From a checkpoint of a small transformer trained on Wikipedia: 15 layers, MLP 384 SwiGLU.
Each number is 128 + 32 x the weight over its row's rms, rounded and kept within 0 to 255. Layers, rows and columns count from 0. Numbers have three digits each. The size before them is the row's rms in percent of the matrix's.

# layer 3 MLP gate, 384x96, rms 0.152, rows 353-383, columns 48-95
096:114142138112158113114097142137152127120115098145118147205207082091091142131168125100059148118106118126167092103144098060163087145088096120089171
120:098129159149160205131144114128116152124172143075147143113130156090090138126114125112158060140213155109116114110141123128191138124138152155153136
118:159106146117128184146046077104143151115146120112127156122125094128108133135120146152120089100119105154139157076178144121134143159122131126111108
128:135124201167153114137101090115137155201136108075145107136111140151099144147115146081058109104208147141114169067163133169150102103084137111110118
107:172159098107150144169057120109157172119183122094094144113070160081094079134163159135097126131121144130134124123113110147143143071119105130151121
102:113119129119161077126075109077084087084201164108072099182129072071117137147083174088091132107126100157140146171139113194136129087060074202126134
093:148154132144128129150112124092161112117187125097120143089148162173125111135103107151174148090166115097140150137117159187068059142122089129174140
097:129107156150127201092157129072154197141128160135101165081131109100097193129096129136192142143171184141177128112126154129141166117149107106096148
091:084090151151099174147081168086091164158195139147138137129105125144152166118079074094091083069147122125115148100131181151135069101080135117163091
100:140165123116188145126078109134148123106197139118091100160118138148120150185112133135149156081114111121145116111102184131071141119153067108165122
104:086155150125143149158115198133154093134119137101157089097146141138145164159136145087069127125157163148125080095080092096121113135180113100160148
104:155146180149185114119163112099095062161136143119137141167151154160074140146131155118088193151139137153147147144152123134145112109108138147107148
094:087128132119191112127150091062133187108127111083082129105144177107113164151135129189103090130083119066092130096127144077130107156217114081126085
105:164197100096134132146124107127095099193132109130121052151098070145150141139161101077184123125115143148155150128118141082082118064104129120139159
093:125149106122095165082147066115148132166125117163101164108151047122190136192155096127110160107132140177219061106170108123112141100142123175155175
086:115137121094123091181080147079193144149157093120085159139184065127076117160194119151147169120157091115102100091145131112084149133108156119149109
117:087159085143157131171090058127152103147143128127100181133113131081074142179095172148143113111111135121089090130107147180111155123093121158131112
102:110121132186220113185065150124223171138080158130177128120077151137071173164120109113087114109155172142179115149110099099149136085129145147136132
126:127136102212154140128108083135111140168149177110120133114116125158154175131110093105058156082187127151154166130136176145160127129076091138159141
083:129085082177127197126158118179103147124194153136178147152138135182155133148137165142122191123175173152079127101157091091116124118086130103101135
108:156092107104141091100150155157109107207132111157127130144169068145073160140133159112156103159124118144091131112152125083141127107150103144177123
089:141114123167173107180071122143140096103159088145153111084090148178145152153087071068175109024174091146121152138133090130089167107082126142159159
090:135149197149159126122130123143123155141173048117133131173129177048138130138162101179186126131129125110126127181091081139114178107140158164128104
105:123174142118161115142122140130112117091135121124176108176123143115139166125148086158183096061164154202164116051050118098117106133112126184117117
086:128055165075111080139148179125136119087160169094091101143131120130111133106112146125115140196164157107178147131108155160118162033131108155178184
093:138094113148096125131113077085173117162152144129117101124107076125167101157145060159117153125125136127175130110157105102127087153070129188154173
110:153105154112109102148141168077097138124154102125093204167145179141125112110181167112134093144168103133175175126101086139126171089142111211078145
091:140175161171168152149146167142124138107103077159121110074115122080063127150137088146091175054173103140194126114147138106142154047065142116133157
104:203171069131131145119057141108196096149105142135098119114132073133133139124115093120101149125127159155183146168131115079162190117122091132146156
092:156141129133149095131068176163145135125225130124129112144124129143178135108100127145122126184172184174179163123141122090129125063133118159078140
118:120152125112127205162132187097172136127091125140134129089102128121132112123060043098125071138144102133090116161127126101130179138143118143150133
# layer 3 MLP up, 384x96, rms 0.123, rows 353-383, columns 48-95
104:130093158098153146099071155150130134128138169169160159113087054095166151140112095095092066088157085129121108165115167073185150132124144147151090
106:140159100108152139077126160202130143113111185165119101147040173111119123111173090093110092117111108141106132105124137065180131175072099178124113
107:113132115167126162137109149189120097158086137148132129191102170143108161155113112118115095123136145220160198135115135113152088120116097150143094
112:161186129082112160093156095126120122124131208138138209147080139127171133149150145155104187128120143089148170092076184148107141136162111106104131
110:086119157137142155129165134084172111115145146126160112096101155143071178118101146119047119126126135089108168057177091145145144163116166114075101
102:151178111109084166132098094144138106116110093150093110128162099129141119141204148115165140144106099090167071132112180123127086151176111169092084
096:154110120096112120124195108122157112102135128187070102171178118161135097118123096153156147124084131077127123101103130197080133139120141133183149
101:079125076123127137102152153096121156164118101143153091182140082114199104114109138104096121056148118231166132137170126115087129172129098106104121
091:126154089120105080126108044152102136097087109108113099152150046219092169118093092120177106158113121139129135119140173109064119109119098166070080
104:086081138109105148100160160143112055143170126111143146095187164111144109114132138119217189106118171151083191102126088133107138139134202154124101
099:140114176105128139069131188173199117067085184146145068087128136095082140134074169110117115097153104142122182152138133140104141061065152146150148
100:150120152110111141117094101136099126094174129108098131130203040119188153098164076097111096117157143134102154140108113173128077110071137178124099
105:093131153097112146097134114167123158115154144102142067183126128097178108111137165126043123137102136131088151077123131131144089129176139149201152
104:151156169135164191123125115088165134176105132099115144131140165096182107133127105141188112200090080074151114143159175148075176146136064123109214
095:148111137120062153179126155149107124109151118097130081061138137158134064066150128164074098136129088237130114094124161185105106121139112092102144
099:101093086215099131119137078125114079112120125132139076142160127205100154184122106088158140093082122122122101159160088126135145149145144161103079
109:126109135144196131147129141144148119120080153108111142106155167180119159125103194171133056135074136095127114107153124151149139188125100125158090
101:162085116073092140119124109201134094114176121095181154105112166116130095135078106123159107135068066085171165103115081091148131113109133103215084
117:064119099114102176118106082086162156121103187118161177087121116134117085174104119097128156065106160153148090102125119085088086034113139171124167
088:125109116159148097131080058096155112148096164175209117102103115088134133159075117072125134146159168104153164131125183125113116093114146072148067
093:133080125169138119115098115081138147132095130075110178094108119119086046127155094150137138106141149150136160111171054085143096175083157165142138
098:139076118101149139135133134117126105096156105127146102152181183139130088156148157072157072082124096109149132116073132183175119151178163170118134
101:163141136181162160168197090174099145155080185118131116125116169208200096153114170118091155169143154063168140139082104072114160120151141107129097
100:104147089133176030139176157145106095132136145146129116098169127066192087157126080145127161066126107163124122137139149146152126155099097127108081
096:103125150096162110138101065113181114051099148109093077123115127128088101149115139136082128120133119141135149108127132185148117153089121173183092
097:165082109097127075154112125106143116133101156068109185140130139148180170144097084088124153160113187120096097151125117141169075153172128155091124
099:102087142118101214100136127084103170130093126106145142137151144127142134092198125090112094161196163192169113153114080140121054159104074092150135
095:119173117150131037128124150146098126168145130151104142209122120093128160068069112051099120129092133183123135104066108108122084168155114149117081
095:152072121096106128121085126158111138151177158099141121184178116115151128159127088090058160071103113139136120092071133132125151122151153106152118
097:098121077128094104110097172090114168113077136066104164086139186205129129134088143119151122146121138137097130157147129117107100117109132101111157
117:092160169120165148144143163058132149106110191085152105112141097121106115155122149157089166137114135136053130114145112053114187139142099141160147
# layer 3 MLP down (transposed), 384x96, rms 0.117, rows 353-383, columns 48-95
103:153084111209146129086160133136046093151141138140051104156133129067115156104116103121130056133104149166099165079164096139145114136156111179095174
108:101107086053078132161082159134168119082088138096119116069123133143103162179125140157122117113180171099126098121153166108090081141100116095124173
110:126104121162091170132111133124145096129113147104143131127202199096133158174163122095170101172100139186137131162172154096124111140114094197163158
103:090127165137056123110166145119136127112147205123161071148072185129087126111102110133105128091124193125128131059114126146046168115103143157170177
103:091120123107154185035148088184061143159122140215117158139129136116130102084139125120166130111148118153146073132097082148131169120160086117058090
104:124149140101115120145083058080087152156204147134135113148110118075118146037183133133136147103198158181165153165105149163101161088099140154087132
095:190185148150099069059108120092135135163111171146161133174142115140126150192160109122164134093087090141134151134133093128077084103116183156143147
097:082101113064072076170095140107100078078132124165096103182101176126115077136145116162046141090148130132128141162180155083102144136104115120075171
095:134076143145063089154132180137095159186162093132132126177136122099135146084124128129145088170136098151141150134165161196147133106099162049212134
102:160090108125116169133164153173150116130122142073123136124172172094063068116189117123177118139113103140111156146159153171159103117099090115194145
097:153105059107188150189129120111068137103154126092070105148145124095078128116151113126130122101079129126137146141073160160131158116083165145072160
103:093146075146181143114178098090159112142155113193078141158156139126125095129192152114143102157104139125103140216065137129136164123113158138154124
103:161150141106134185153079114123158123189151130191133155124138135149167075142123094042165142122139134143198115158143150138145160134127136160118137
107:138115118100144072119117162135091136136165112107119097161136131118142070130092157135121153108126096099131109146221207097139095127116115096147095
092:111126164115145138141119162100131104105143161084116169156157164200122109139171123154136138136174091129113110141097119144123095134153132118169088
103:109086114128095158083095065072117099147158104179141136109099148114092157085152107143143108079111134158214149129089094161131121141101142072078130
108:123072173181199117158144115167111128154155115085137122109152084111103170100133137144142103161100132130102135119146061151175128072154113191151125
101:131169082093106120111121144109045089151139091146159117093094204140108137137191133154172118078107175108106135126104136120139119119084124134173125
124:196088132088057147088101175109068159154140123171091108094103158116072123117102096126118172174192098120161149118117149087070140163077103172168101
087:074093090061128147088158204160137139077137131100159150153151117088154077150147119101116155086120147217141125131150075152113085137099133128124126
093:105139176144164084093104091145142131131055152125122099166127126156146099160136067083057195092099137122142132143108066152126155128162141087194122
100:117118106134129087092134128140079119109207095132127099109126134145103102094171124158120111066150181080099134158161141081165110161151146136175131
099:116102098139134165116137167121060098135101179157154116087171126167103099151149096120120122153083078122159051087200178113167104112135090164155104
106:126100146116124126080114167118165151162130136114162111164110198135104094126137095120101123098115126160192138173167170118083151088138135190162060
100:112116163109142168116135127101184130152097181137155139175097124078164160133131110062149133130150105159144064113121121118195168108096160080166125
099:150140126127067071143117097089233139126116094120138175141133160140102107129141088087117117118087190160125085176152126123110080135127141122121111
100:153175095110102121152110064127125115179156115115087091079106131093136132134124132124122131139092124123153133082148206124110185116151155160185183
095:062097160147129163085107094125141135190131153165139074166136090071124168108087118084146082176155147110097134123089125129132142131129127143094146
096:077113083103176191111074093172146133145099131118073110183092115117101144094108164167139119139094179115106129092091159110103129096123099086159126
093:170161154093086119082136149171125068166117155174164162126108147139128122146111084135114120108125090198118101115163162206124147164138113083104134
090:148171151147131124107127140172085120105139128139126144148167116078108112125137152113127160137110107125161136122103121128161103122135153069075148